Part of a small language model's weights.
Size: 12 layers, MLP 768 GeGLU, vocabulary 8192.
Architecture: RMSNorm before each block, rotary positions, no biases in attention or MLP, tied embeddings.
Training: 903M tokens, 13785 steps.
Each number is 128 + 24 x the weight over its row's rms, rounded and kept within 0 to 255. Layers, rows and columns count from 0. Numbers have three digits each. The size before them is the row's rms in percent of the matrix's.

# v: layer 6 attention value, 448x576, rms 0.141, rows 32-63, columns 96-191
# o: layer 6 attention output (transposed), 448x576, rms 0.141, rows 32-63, columns 96-191
# q: layer 6 attention query, 448x576, rms 0.126, rows 64-100, columns 96-191
# k: layer 6 attention key, 448x576, rms 0.129, rows 64-100, columns 96-191
v32 100:128128091150123163111145151121132129128133113124127159122114090152112121119105138160120144125173130099126147063095130121151131162124115107148118119135106132184151091124112127170146139169099066080140143153123147141162136160128127104159130098117111152127120125148122156141151107103116169120
o32 099:108152113149110132161147099141176130105168165114123092095117081120141154093168177136076147106152134103111091134079115130108146068138097107117152115106122124129149105145148082119102131111110123153114162163139158135140088122087088159113154111128096109138123119161109169116113142114144128144
v33 107:124156124135152129083096120080141152142128136125108153078177156101151140131125122095108112148147117111130153126158130171097120147145087104128175118126128124100139142127130127118138128185130135153163097101104150125163121118072170160141141170113120105154162108112149086132107114166142098127
o33 109:148100131165119190152165116145107117157158093092129142141120104149059135134119106123109124110119107160168120123119143146136145082071136169078127152120100157084076119126164128119125127121063151151110124092132124144148092146134123128122109150103136114116179124149158120125109112144121127083
v34 096:155137128123144137162133108123122147162079195125094108139158131100102126124112150086118154132128136084135151111131099078139126096157091136101154083134135154171078134140110110164134088095113134152102129144121152108157093137133163155184093136118121137090157178129134136117085137133130127135
o34 096:116111134123147147152145115095116142118123104114098118095119156121087119113076127141096131146125105136122130147098131094133133131133107127105168139118162099141188138098124101121130132127144123168141101129102099102113134113075142137138114127137138122133141121125139133134118079134141134133
v35 101:156115133151081102126138100089123130190137182149093160097136127124127143194160119103153118159114143116139127123143147141112112149148134090116112130139176108149123139088125186093149124166133151143165088111143100134132127102120137103136130138177141128110152136102110085140104109127101141137
o35 100:151112128056128119129117145107160117108119113143172111107110145106163127114104149137126125082143158158155103133124128131132111125112149154127125087100129127102048201101182124115108119139143112103187159122135115119151077149120113160099118156153101149164150108118117150106138133125176125107
v36 104:135129132172150106099118108085123153128137146130145149168127103120099102135098061103145125134129141142194116159196153122151114122138113140130154151162117110119108159094108117083131148164130114129072159127131099091113139105182132124103162131126167120133147124142174131139136152160137141111
o36 103:142114125063093145142096111150082120116128132061130141125139124144126147110140107111139114086166138084134101056121082118117139124111119126173131149128152113153123132134156117098165118154161126152105122142095104147157099108125126141126099142122130135101169107109127141082117158135116123111
v37 101:118135126157136065094083137128110158117114106157082159152147095110107184178127154145138084115126141101154144138149155128092147104162169128122123124110086130112144125173084183155139112120148133146095131158119092106138143094131155143143091160120111125097133133160115154132098111135097127137
o37 100:122126148148120134143131143105103110108160138114144131142083102129120048120106131112118122161134096148173143105120126133162134113145123151133100127072105147141181172113112079150132142127114106128117149121104134130097129099104121089138151157079130125129141098155114122095137118132102153134
v38 105:120177101120142131134101144107137112121149124139121138124140139077155132139160141110133115138107122122109105142100144097150113192157104115129107121122136083127151165110115139189076146136132139125186146129138141132148148130139153103138095115163142094079122131128111130123161137126073126129
o38 102:124099123139139127147115167106116091109148119107100134164094145128115095123102154126115151106152102138130137152128101113129130139117117165135123139129116097128096121132151115116139136102142114140172137133094123138161127155117161121142156072159118175159138129107132092131110138120151120121
v39 099:148129134106139156175181140125091077115152157090130118155150138123096207156117122092127091102184109114110145121125117141118157159109113103156156123127157139143127160133120118141168113179177129111150189116133161132152123118101114145089126107114154125148150113097157135161140128138125083139
o39 099:123103156129093176120107130157127136145155132148120131088127118155163137129112179098123148125158149089137128154165105141100145117122136156149116092134104137120118131153136113141137133111121094141147162150090118159087142149103130177177109147154125098139126101112117117106147092098148114153
v40 104:177169147110133106127165117153129153093081148146162120083150112117122180088122166181097112137144122162119134150119067118162104097124129154105132116097111104098130107141112162128107118123091113157132192124150142121143101146096122111110152098112084112149134116130099122108158123073114141133
o40 104:139119139133167148148087128157151095088124150146134128163167126117103088128119114138137170154086128093129146150167140115075165075140124153134164120095093116129119116139135090172095112105149116088140139124138129093091148159164150122108127163132143119093121141165144129128149181082156157119
v41 102:078121088104100144121110079128111099135109144157112158117124142064158113153123145120101138123113143110104117157158087154124116154147148151141125138090130123127121106149117100159150150078162214126137125167110141117143114121153098131135097097147133124150131112161083094125116140118119165130
o41 104:141123139097110152095102115142090169145104115050104114156104077108157104135155145118142118109159092131147149162160128130076073113147121146104097148151146168120082152095089113099130095127140128133089153170134121098099124127136153121108110118100134135109157166146090139125132114092100109137
v42 098:147153118125141129114150108109168117091143108103112133114164128101103142148159139124148175125128089126171108120138119171169140105114118135090105112126094093130130170124179180108056120114164160133088078099133113136138149117132105116115104149136125147152143133079162098154126157102149125095
o42 097:111151136088082091112114108103107148146146193112149158147159070145128135113125108088139111163155137073105113130115128169110164084109132096106049154129135134140129123131145135115157145168162149092101125118153121183097115107137147126141174131116143111112116095142164139113139126102116115123
v43 098:154133131076121162108158118140112124138144119143168144146157094128111132100161140132076127103128093141100140139141136139136135118090106120134085154111117087131112151148131122161123165129123147140104098116129141112160108120128180131123167133192153080105142141140128166177153169141096142114
o43 099:103105128126154101119109150137151110109145125125095149136130143155147131130131154079150167093123115125126104136146087128140120115113143098100153124124126099107134121159170097139118106146125128127122148163143149113162123127132149100146118104126115092082138122151136118124135115108108103161
v44 099:112161150122169119163150111129135081108144141105119110162156116126156092110129110135139157121110127111089130115131135114120152132169125111121114110162124144168136174142152148110139178113108070133138110116167108189171128143107113137140174122121142102081133097120144137153109111108149142129
o44 102:114127121137145107118124132156110111108144100123143147118087088130120124134101134116086160111157107142154156130117132109122116137108122118130149111130138110122115184151112128134086091156083184126161144145091122117149157117125127114091136131150063101109124156113155139080121130096152140107
v45 101:108078106120075150161133117167153126117148102140156113107124142174135148165140144122125146142167149104105103126113135110107111117145148102158101133138135084120101142112107148087185130136140147072136151107168121120136095141117109149136138088103145138111111135137136085125127142149154105147
o45 100:145094127070166159103124146126168126128131090182130141093120138099174155125111142140163115159121131142134133128189140136093117099157141153111093102118106134151098120097132099135098147124140098104127162096107177169119114161148145141189140095166110088099118123122110196112147104128144172120
v46 097:144089099122140129108120111111151145153132145108152127180077106126103141171151121106155096155177109113099137148118143172145131111131169148098172093147121133167143133094165155140117150085146140093137200121151121130140148117132097128136119129171078136116124146091161112136138086093114143123
o46 098:144140127127115123147125102097092125126124127134148158093133152109133148093126134139133134134129130115106152127141094129111126111170086109148070130121088152090087127135132114092124136123078102119133118167166111156143133134146161129107108133132130115112137141131120133118124134133157118111
v47 096:117127160149155089143136062122101098149132124141134106157173107127124085124154146115162128103106135146117130154126110121167136163168120138132117112126101092130148144146121082120089128119133155110181140099126137147173117100133107121150101133138141131135146123094108178106122140139119089152
o47 097:126140133104137136103071091156199097111133102146127115099124091130118147114136149087113103111128141130135133127169123123099173124109116149136138125128144153111139123151133109173155096105122119079080152117088145117124157134118140165099188140152102109114110124108156160110139121152135116113
v48 099:137113099132095156112149130120131111109135102122147134134150124107085078135162140113145149143165125091140112126131128061119147154116115130135103134132158149139171110137091123164146116135131116142091128173120113094122127120149122099104131093101110167155155127162111175108157139125144153134
o48 097:117156151130109124096087137122116106119092155154125139091168140120158140127141145129140103111136123099144165143121117138151120104138124195122165159098093144151137131086129122134142083142094136163157142127155126094129167136112107098088149136164137092157121169137134138128116106155124143132
v49 100:138142183171126096096127134074149153192081124191117147132145126098132184135146141088159126123122145108097161080161142128125126101112114113123154136140174142124119127109151143141161134126123133134114132114149146091094105150141133128132118109149111145144132127158059127111120141168122109167
o49 100:117137102160113110101145170122151145178116134177135108146092115105125129050113113143127101127194140166130120080095119101141115123141128101130145087136112104132124137106092139100170101132152128103132140112166132109097144123154169135133124101135164093110148152117123145163136117116155111110
v50 108:127139063110093127164075162167108122108140159124112128163140156140148094150144115143165112118123136132142152116124117106140141097137118130113084113136135117116143153122150130180088122109149118108112136127132141127092127104096148114084137131111155144108131120146141131134129149109159166133
o50 111:081136138104121115102124109101034123124130125136127141124099137125159111117173176140096105119082108107130119100114104152112188136123133147143118122149142119136131089139135138100112129120137143126159098143140108072124135129106094140133140126140084159163148140153132131137152159165100146103
v51 095:133112099098146122160066111155142137153097144141120101118154098137104149105142119119130119145134091138148132103148097137182186126164148112103161126145147130136107177134142095146151129142090113109144108115125133106098168064097122078134132160106108149157108122119145116120161151153128147123
o51 099:158140127150137135094119115116136157119129139155149149169130138132130133110152107142110190147136092140146167102133126132142128108114184185095118119109128141129175110155170117151152116112090114114093100140138089096144122138108167086106117123169116111141157103097137136154143103142086100132
v52 104:138129127137093174139144150120128105115102119134152138137118150128105152139116175061066126115132159114116176150102115126107133126184131149131186123103136112116147104153128182101155126182114098115155125148112104156148088140109142115128148149131096084145132155084146105142159177143115149086
o52 105:167172155119097121111172140136130122104182139115123123121135115120138108114145088141129157131105173107128137094141135169115151133150096146085107139157108141142106109190152133143152118136109147143161125124120096157154123144130122093127137116152110086138115140118161160110145139159126147170
v53 106:125116113166113088103135099173179113114154086117090083092161138148127120149130172141132109141095102170140155135171088118111151115120116136093131118129127170150104146138124082119134125088136123121183101148100137161121129167128101144177154149100151119096111156147141106114160179102135109164
o53 104:124141109126122126116155134111127160154129197144161137143137142143137110107067120128148110147143129125129127126144141145145102145145141150120138134126120082092093193134160123094093135115101130095142125157112117139139120122112130123119123151101139109160166119098161140210124148142164077128
v54 104:108121129108103148107140122140118170163098150138171116135105117127123117146139128168130146139144145172167149116152068088141144124132119097093134105157117114092104123123119162145119068128101089139152141125113140130131073087106137118105135146124085168122162054133115152112126129161090154107
o54 106:152090120058129135134154144118175116151140115125120124164086115144112143095131149139104112100093148160140118152125108122109142129123139128088098167104145116151132072133164138140146109117154104146119090134123126160114136128127143145125124156144117117133096094142135137108172115078123141121
v55 104:119124161125203114144118152140078137149109152172152121168129125117104123184164135133108167118168132096117133111101167118110090117121131162086132170137152111124158153170122102090158094156134115138140117099101102115119145180156135116102113162123134098092129154121131126133173146133114128123
o55 104:129144178124146134139098126140088110115139115151121089140150145141187112125169136139131122132132138122150112152106133148170146094114126141127112133131135115115152136148145072122110139096122144098138136167133095148124139099120176142137118132146158177165118146168147071116107115127120152134
v56 101:181178127078121133096107138092113101141129111107149133120119067167149106089143142156175123122170090159108148147087085084135123112132123155116132121110119141108163130110109112139165169131153110120131108136141102146126116122130096138145166088127162124087120110107162118134111116125144139107
o56 102:126145094122138103200143130133093110081101125144115149125149091126106172119142136115130161144143121158139143143140138122136109135103112124104161134117119141114178154100135148137097099104095107124119126105108115130143080119147137112085104125137123097161130112130060128130151118139153155105
v57 105:089129162108143136112104120135092150119123136087181101129107166116103133137148140161146104113134141177123182144105111130141117071118084119141107155134134148130130088122113116133165159176155115108139146151122119133093098090143102130153080160115123129120131134123099081125140057106132117144
o57 105:116109165135116101132186115144129158134113111104125134171160143147121133164134104112094147137143130140148136124154157101112152176120079097123176104126151130147173144102138157112127113115126111140110113122118095146131132098165139101190121150152166156111107100164126137137158130120134128083
v58 097:142116107130134124180107099142172176134093152078143176112107164139103127148099121152135139119085142131142126078130097097111143121122107176125145134119139081129115126132110125116118150145101100158118097116105113180081130138130103153109130129144078165152134112114126122132148080108139133115
o58 095:152143106171164124154090130131134145111102164178113117110131112135133118117155137123126132075083126138052121096142145130066151139132155180159123123130147103099101139073128163146120109109129157104132107137183170132132112134112158047061121077136154170137155139144121103119134144097100135129
v59 097:080111094081125113091099151136085134116127133110093127109143111121165106178078113130126097125194127106098115099142080146145086140156107153153114145143166106149143192150127128176141131142110112121151111129123080139156099145076119103119129123106108119130145099147115143134127129152123159123
o59 099:109147134147188115153165101122128125124124124115129166113129121139146136124132140123114158157157147109111134140120144152115112140117155177127143118095107112159154132106149098114107128102112205170116169133118134121121133122124120102152152152131111150142111104103123154080047133125111119123
v60 103:136129119141146150102111128148102109148130102140151133083139155084117159132147084201135101149104123142124101108126121157148105137076145094155132144122099130096088095177125099147115113101125142110117132118139145130143129074144082133104191128097098104113151176136112165165090141130105137139
o60 102:091117123164098169091113137136138165112109116133079147116156163174065171170148151130137166085117173085131131165100165138103120126143137108106118158137146118137136096171064129134159115119117161171105136144163112135161146126109121146094132130124136124128115126153158116144130118137121130122
v61 103:151161126138095120127106133123128153190107088097150087128158151112100133188143121131126122114180120162102102091110128140107092094136121158127116135126147117124129092115091080136149164155125106136152162112101157147124137119124088149107101119131149126110143122110117140111139126114148089115
o61 102:141138135159130100116122142149148114171138088124135169112158108150125125152150135113098127153159139083098189121088127131126094124161139129114160090132144103127130136126154148136113145120104144145138109177113161117143126135170142189122080128108101118163134130129115100135108143117113137092
v62 107:101097126142170134078093176152131123147113122169116087168119074055102148143135088110129137138097140092119119134138140126102100170140141124111109108093161099148121160103139169139147161122145113154127132088122140101114177147153155126147157144125109161128136107124170136114130105089087072153
o62 103:158131154147138100133186094088115132101097072126169123158096093170125081116116103134133148140146119161100143126097105160104102092133123128115130099149121102111071153163116146119141164154152132115091138166116171113108107116137119165150153100081136122115148134142158130145098134091135131131
v63 103:151139123149125151198084133124073116098131184115139159117126151137124138125144119148154146123185126139130165073106116152121143142129152114172135145101140116112123120139112126107141120119125168130136064116127132125086136091111118092125135142101138143170143123116140113132149115118143105155
o63 104:161142121141139113125111148136165105155114130127158099088122132084149124117114144093148118120171130169132087128140147071126154117104132155157127152101164129088126132170108139092114148107066086135082141100100164172137121103171105126122092124113095144136100156131101105145165104117145066108
q64 058:106142157149119113101137104110139138124127119090145108133101111140119155114136152127130105125185144131171133115185143121132125116101119142109111113118097144128128097152101138099179152110171149157147118129153113118135127162130087158127149107121151112147115158115104091116154081149168132102
k64 105:127115149130196137091053115128146112126140108157109118132155137119096177127161119157171135142120151163135158143153070135164115099119129139146127110149159143140101116133107156118158152081161142151120092102109152156159133106131148155158104086109084141148145144124149128182143166130096147113
q65 094:159123082069115132129194137088117120157130137114159141144148160114122092124114176093080130124120146145091122126144153130123146146132154129145166117110125124113165129117154113110115112167086140122127191103119130102106158093099138105131139151123121140105111100130144118116118113122123154165
k65 087:155131150126114107124127147081159141109144097175145107097142131120155135082107135144113105116103113127106142170147122118101126136144118113143095132123129139125106140119100102190137103127144098115108129116164100106132097173107114130142142137145112139124127166103127141156104152116151159124
q66 086:136102149165122125133082118121160156189136119102136112113121132157123189118151128181139176141157112191175165090149088125182076141134152157113148090101116101122091131149072115096129136103169137117151095074151125127108143124119146176116157104111121124139143131096120140152093154132134075115
k66 089:129136159123142150111161111155172119056114141127132119116168138109098132088150108122125100093111135114122110122114121143110169106112144107129090095128142137131172095095127141152123141196133098182114142154144141109107144136095107119146101087090146162144136158171097120092111094097110149129
q67 087:160138147125130133100047167117144142111093150112170144128137082120100175134148109141144122096160138112117151111168103130096129147116121119110136128166115170133133133126096143109126116120100108147118078119150105103126135124141098139130093131160138127135124128118159118100172110154140177111
k67 090:120131102165111149139179089148140134144144133152069136118115112136137138134132149134133136151085136148129133129089134146139138119154151116135103090111139125145137132110153126136152150105165168125155111131110142145144137117166150116138125119104128145115166107121129113132092114098124096138
q68 095:125138153080104086132128113152147136129144150144073105119102115110122141091093129091113148104108129128128141155170113129087132169120141144142102151138126120104131163126094151124131107095121157121129181134123102135156144158115134116117095101075124162137131133115105163137131092122182114145
k68 096:131129123124155106105110124174125107126114131075151138109112126152155090107125120111174060153138080133178182112072090121182114101157117111123139112146122108130129145131177117125099118144140138089105101109137104160167137093146121132130146105165133138133122099161137099151116144137138111144
q69 092:127098093106126165108091147107111147109113154132138154097105144124122124145154164156137109172142148136165123141149104139145096121145084081104142129127134157126149161157091144131116130146111121147128125133079103094127131167160144150182097121167122110114156129109116168124125088149140181135
k69 095:107141094156207073159159123139140147153156129123107130114128134107113157146105122146144130102091108144124131139128102143137156120134139082161065120140129126157138105172127165130158075112148096117150140125146134125085129083159096111108140139178123115131133118163086105140119124137109121117
q70 101:087134114123106160159145109117128140135134104153100155125132091138140141172125151142131099102095157109191127144121120086128127126145123076107122091149139155153115133114092169124148137145089121155128141150131149097141128096103146127117134109155141118147102128150112089177109094148142125145
k70 099:139101093114122120173133132119134158136168105110138090104149170132124089116157085143164104148104102135118188087129113122116126131098145099079120097108147130074124109103078118127099124119149152127123142130113120143155135093139133133088136141115133122130161187102155103134119134107155141104
q71 094:104112158152120108127118161178147104159118107119112168075128137122114151195138163112162097148157111110149120078161125149167094078091115109062146114160133116126124115158104163142146148127155121114184139100099133092116131128113102133111091137141099136090159126167120155159120150149140109099
k71 098:141132139092160131132157119136094168132066128128132099132127109130129098141130105153151157132092161138115124123116139116117114113137093132113140110146152150106139133136118106131130148145151109142107141153153119172146097154149142152150111117127110117096126142106193107144160166123129149121
q72 081:106160095142132179127138109137145141094136112143103184139146122119082129089127146123147137114092132093134137128102104126088107128144164078156061134143130131089160124130157149135146133121115147141148146128146141163157155087128133115091128130090136147138111127096090098123111158147098138110
k72 091:156135138134124155156145142112114138129156109106151121149130131159184073111150108104128101165134092129128139088138129131146092135183078113123091090106143101122119162122140122115171107101130163121155093124140102112124133141101073140126132096132143142130152148157110117133137119073147165106
q73 097:075152120123146115105146167136147130144117115146124113100136118127117146099128092119155171126133143135141137143096095142147119171159112113137059128142139149108154139133118107136127127108115101126129120164158156145095084104140088140148130160137093126096126099142141121119061077127125113136
k73 095:152164154119133107138137153140154109158131162111103141131125137120127120134132107090089142096123117141118120134139146129113136116071152168161163101082080121157127134133126121160126146133113127130129165123112138109103154141107155114111138150105167145132153136106114126099140141118130102143
q74 093:129112107166186133161125151120125118120101088131126144157109073134080158147151119126141160131101097093129101123136116124123147103117139126109097130150124114119154080127123177117081144145163101118103138151108154123160131112132110136138136092168098137080157149143103098150155115144109120082
k74 099:091154132139170141116154147127158160133138177145086154129134152108110165151148137106160101150124143137133104136109108141116106179100128087144128152131103151139138132122097126155144123122126136141159116141126148129116157106107146104130101072095085133152101126167105129142122153108102105113
q75 092:120134131202129127105118128159109124153138117130121116094162113113153136109186148131169103156086097101124144132118152108132152120136095133162110191118130115119126102139099145120095127127116122062123149150144132121114128181140151111132153153109139196091138161124075104173107134137138112145
k75 090:142171139084142142117115096094118113160116123148117118113100122136145123133077147106119119129134120110133140116084131108169142125130114124144094100108131146137158155137149144100133137142140125120121192127092160113136114122101109141155128099118175142181147125104127110112091114098162163122
q76 091:121131126165104097134114132128148121141168115153150130132144137153150056107119122099127158122101103160104138164126132125094121108113135107116116125112154151137152112121098145115149198139106097137114149109102102104153127136165120084153136115176146120143146124151153155136095119151164087093
k76 091:120127156135136125151163114097092173150076141081129155154116130113145155152112154128120086141125158123108146097174140086123122124123140142115104108117167111124097145115111141136131124140156099090195147137148124124122130114145107115126104119107089088140123116127104070107126194102106133156
q77 093:146170126087141143141151111167152096159166113132131151160137124142116109193147078116123111103124180109130127147098129115129121114108148106117106130128123106130119081147119135139117143140156120155100150132115100172157172143163126131105156128167135110105136133134124102164129076106111085141
k77 095:095157152142113164115160130122100156114123162085170155143085095132153133119124119123113160112125120130123098114159073137160125117121084140128173145169103135109142169112111152129131138108140118132128111128095138113146143100114142138143095101094156161133144141097154138141120139199139116166
q78 095:131095128146109111136133092161087153143110160156132156136092126131136148109119081124168125126115135118152134120094143101128146164122135122108142123125164184086107103104131108150117151182163115153201143072108103131163114174131110136112142136108160137128134109127141115146125128110120142133
k78 091:159187122126125136142137138115117130139122091124150105111110146147150121122119169158136112099169105139110111109138123142123132085096122153157105158116141148144144144193132105089131139152114154119131124154162157107087137171153139156104120116167182119140142150167118140106144095152176110140
q79 092:112152116090118132087079120160114135123152147089126103152125137112140090101143124137158129105108084116140122121171143177123167142132132120172121120122128071132135137128153106115179086160135086128122152125101149128100131126140118131134088129154137119167116138129152165079125128165133132131
k79 097:162155112146115121147105125137139112152131109130110159093129152122123080070120113138109139167132159102151147114121142141121136120160148127105102140122149118165076108125100127157115087116097132105136140108122157136145158177129071149113131138093147120098123156120148106131146109140130108142
q80 100:188105120082154131123141126147125107138126123139150186143111131128107149113128146119177131121145120065122106136171143139103124106134139137124084133127168089163162149151125159136163116145110145093141131175127101117126107118127126118124113114126143106147142109156118149192096097151114090143
k80 097:092169144142122131141102144140118111129121131133114127111099137128112168150091115136144156137117143114125101110095188134103128132166117096147130083109112115139129117115153099140115098116166134132141158129112145147138150122157115105124125120167091203150117127140132126090150171113165129133
q81 099:123134108106084113163116148158102124113145121152115134117137153118132131110170106095110118165106116130090156135143107113135135116165102088157136131151154133145136195108139146167132106127104134154088143108169146115185199129121143142162163109117119129151151126097111111127077109157108166151
k81 094:096125135137170126124146140131145104175118162150105099149129111095144161154105126149168168136137138109182101076158164141159079122104132145092117129122173117128109146137135149116130114114129127112121137124139105117111135158132076124148136071129120157121115120123153161158147159128137138110
q82 096:125126144152150119094097113152096083132133109112164121130133161091166128097096128090115131136104144103146101132101164134133105105118098137143122089113113132131154103138090150122112129149118159162132069121131090177136104127119144137058100133157082088129124102142141102123128148149131098124
k82 101:117114134119109121137162074112116140163102133128124140131134100136099093099130107118165112105116163141097145137122162132127094108080139128127115104138110140147081143090174121114118111092172099117167128137144077122155139077183151111135153087122156130118148123106159151102119085108142138163
q83 095:128106088122109135121106107100084111114125128169104165118128123153125123151151132183137130109111109128116130125139137180140159118125103098119151146125142090151120081130121134112139138132129158116140140118104169132108091099116132110114140153178116102152163088119116114097191146144129186121
k83 101:150129130154144125074130073149159146148137136173098144109131128086098146157098137105147154136155144106143113114114141101150081116119131094084141189122095166125100076123149149104119135095130105158114099132085159148118124133210110143111125116128085096109147155157112142116118106084110111115
q84 095:087117142070109131146147129098108132113121108088135103110110136120143091105136147153105150099094168161139127151073124086147145109080141110112184104125110107162142125098142110141083143090101119119114147156163129124100109117129154142127122179171124132127096124119143146111157141135133128120
k84 112:116120155142186123127134148144122124164140149139112134143131085128112147158122114106181129132102095094128150172164101114130130131113129146144096141155111143116158116140111132114156134119147128109157123146114147139158096101144148107157104084120109131096121142133138113131112152118109133144
q85 094:131114140162149187118116173108158139120107180141121146144128119105078127126103130087147109123141167129132159108104135137114133148171112127097127147104161097161084173157129143122122121130125134140154127114141165145135101079091128150103113143135098121157136104113098139131158146171073158083
k85 089:162105119108078124121143088168128153103132111135159139154103114166155116096119096124130154112184103138147142135109105127147090147108103126116117161103138101116191151104134112135145116162091129145103140168154123128134111163165148123144159123074160160113126153136147135121133147128186104105
q86 097:110152134087142176125159102135104115111113142121095121122116127137142086126090116111104119122132138128103126153099119147152147101105134104076159115106136145103157146144128120134143099103087116091110131142113125170156124116112132115114132137127126121128144123132165088128154087111143135087
k86 101:162044179133104146097102162089115167139147090132182109128121118135137102104150147125095123138126148155123117113162135116111134107103129125161139155113159151100079156128118110126104144167106153132128131105119115151122111149083148109109129136145099133080111155103133088127127153131128116131
q87 100:070136114113103113134135124119095143153150107137153121118135078134107102086124103166122122092105114099121142174141128140120150134167119124111141133080095108146124143103142099129119149160131161128139148128093125142089120130106148137146131162144140110148131074147109104153126121119105127131
k87 097:123134124133133132124156124109107156142132122090142140125091193150144133148135104100059143139144127166142133137102106213079124106136122140149106116155112130123115145135106137120153128117118144135146121110173123154113119067124116126134149143110126132097123130165121104124110118114136158115
q88 103:137125127094196118093073150122122138167096162144124147101144117141074165147170112163124152109122100129125150113110158148103117173148139158138096136141129130119134102128107063135157116120130135116138132110130142102152104151158151127124113094125085135149100113154124147136137143124114160152
k88 116:129123129104068123134134121101126135108116109116157164121122136124144062128100130121108104115138142117127107122128139131119148125129143154147168098126150117115108119129104118182098107127097109101119158124115110155137116089120135152088150162140167132107105110146152109108138148163133153150
q89 099:142147139112112175161140122151168132131142100118126130138147149171139097096117096120094111106131138104127095143115107112122147088122097161151129146142126132142096195152124097122107155134149117101150133091126130109158152144123096094057100116138128136162140108160131123124115130125091143134
k89 102:100144109097188136108121135128102107122133146161135118140158148121167190162135172090148120130127113124120127048133124134159097139136096086137115120126154120148183121143135151139134096094133138176168094164110137168121140117148117158158138091140138110103134115147121123115115139087120142106
q90 098:117148119099127144158105126132119117148136182157138169095156112137132163117116154111140123137148102146115134107123149128136155116133119177113118067116126092112129104147144125099107140124073156115088145118098081131122147115112109109157134110113110167105127128105097158107126127137126095156
k90 094:136135130133136142148127122110149128148077128098115076123095135099085108148143085081130143099113103095098122147169067145137144119131180122138131158083170131134111124128132148123128122160143139145139125118139137137114102128117102166128150133155103124152157107135175110165107162130120123120
q91 103:133141160112149112128117154115167109124099112210119109139151097147170100134124140095115124131135136087081096163120093076145159145106125180149106125108097128138137149146093133119129118119128137122149151153150117140109128124135102127115158116138098087120128128149119115113133144093149188086
k91 099:141091123098135129136162162145087118147128091142137163131108153116111115155156104162140110130157141088184125113151145123086108147099089111117106139115147090165169157135120103122102152161125149141169139136117099137114159133114166143109122112103155116163125124116134161141143116087103107172
q92 101:093117113111118149120131127136146099146158147112161148078120137121122136141123180132121125130098153116112129149145185101135114129122158117136154101143144109125132160123098099147161040077113136133111153103119133167123144104087173140161114138120100139061137109151136084087118114136130118128
k92 097:113133110123150095118161138147128109146077145109097081136168152136087119125202077130102112114130127167107152112114117133173142126144122133149126116140135105169137133165158130168070123100133111152106101133126127135134147105173111107097085134135113122101126135089173177104118134123150110139
q93 100:163099113141145131139082129187103112108124098107108149140125114112125096146153119149134105124107142084130152087148190145127140179140157137125135145078151147115108108139123131130089129105124132154087133141109105114090127161112140078084152124114103092181147153081139167126104075126134182137
k93 113:107172093155119119126113126142148107128160123141085149131139133115147173147128148140152149136144108138134121147148124117144138123123133126141111108166127141153134123119076119126134149119158147124175127123143151125113133124131116144156112090119120099142126122151113114148133141110127098101
q94 103:115113131189125178146134132121139127088132099154164095159171147095132163125125180152141123118151144130132180164154114096116127155152136123088106114151156127144142112152108152125123075102150122144116152101150126098106136130128091162138148107137145119119114117113146169153131140119172164090
k94 101:116088128131124083134171176128093122126149160112086128138088108124166138095170083158111162099093083119110123128108158131133124121080137154155153123082134102117113133131123129147132141141153148103151095146112099131181133142167111157105144109143163125152130144155114181090153073102114089129
q95 100:159126113141159125114190147076148133084143185165128135118196139111112126142144119116065159132109108124141134154150152119120096141183080102140120120108104127129150133125111121149152078145079093090166107129130140158105117130113157148132146132131124134142076154168144153142159136120145097165
k95 101:106110141143199138098097117154168134143129136157106119123091125126122160166154132121151104140122120141099134096088122125156114108129124088117162127126122116104151075131113127113118174121161146162104140133084110117128151144179164112114133136118106141083187080142134130134146183129132117103
q96 128:139123115050074132162235150118124132101123140123114125104105147124139099125138156092076109087104157097086105154110149105127129158108139142174142130115104123144147133133154128113101096185120138131079162119114151133105148107136148103127135160132143126109121127160128123135089116149123134139
k96 089:127130159151087141143125118145105138142107174091150114120083127116148090121114102137085149116149131127129096123133180145075137158148133129114138107129119140081111104099117098157116144144104123123156114121104116123156127125071138138087134149131157126113092143125104103121140116131148123134
q97 069:103106096097160150141128122128078148092140119128146146159134164109097101133157128153100102123111158139116131111133178101135133110118093122135125151181143143126121172125143131065116104125129093109094127114081111124128093082127123096080129163128126119104163087139116136109125141141101145134
k97 089:115113108124083131156116099124118132096130124153113114145087117117136095123138125159100117114108097158106137145099116108108118147151129124121130105088172135086107142141137126164128141136102136149140127124136133136175150114130146155120148139141148136113107182127136120157125106135079112169
q98 085:145124149173167143149085113155096164171117108146098140112125067104114127147112101196182144178119129144162131110125154146135133077154146115149134151141120115122140097165163138109110103068126126102153120131095122160159128104152118160096132138117153128133141160110121147110141164153149127130
k98 094:062135102149200116143118101129148089121172150164164118148143125150114173146156125112102116121168078130126138141127081112127080155126117115132103150123125168127176111157096131113150158117133123137138158133129143106118137166146127116125096089156113127115112097145086136132118141182105106098
q99 078:098153145124153154151116152101123099103146086125161128130116123143149088101106119091153122124129135141098116129132112155115126131139157095160139137178160125128165120122143131137120150152092116103106151142107112174132135143177123125107147119119144134115145123171141143157139100116140086179
k99 086:183160084107152141157107136116159140140165183168104160156143133130125142156161119139054143147085135157089117161135116117113091130099149151122125099135101137132151136097103131098088107128138127114125136142173100128138105127154123134154094144099097118125120145135075127140117168174106144130
q100 102:117125119148089099145132114122124145130109068140092113141140153151134114123129100152122129099106174121102128132143122133121149172132155117117088104121069085117142099113160134126088152120122069130147142148104085189091087188129141100106131093110155139135137135111108165117125120130090134165
k100 094:120122139119145123174157157092135118114147084134129129168115155112157111076144103098153139133141085095140117120159123115145170105186143072146167106160138148126131122168110136102145102181123146158126119177170110086142133125135139155142149138134138152133144116137141144089064138099156124128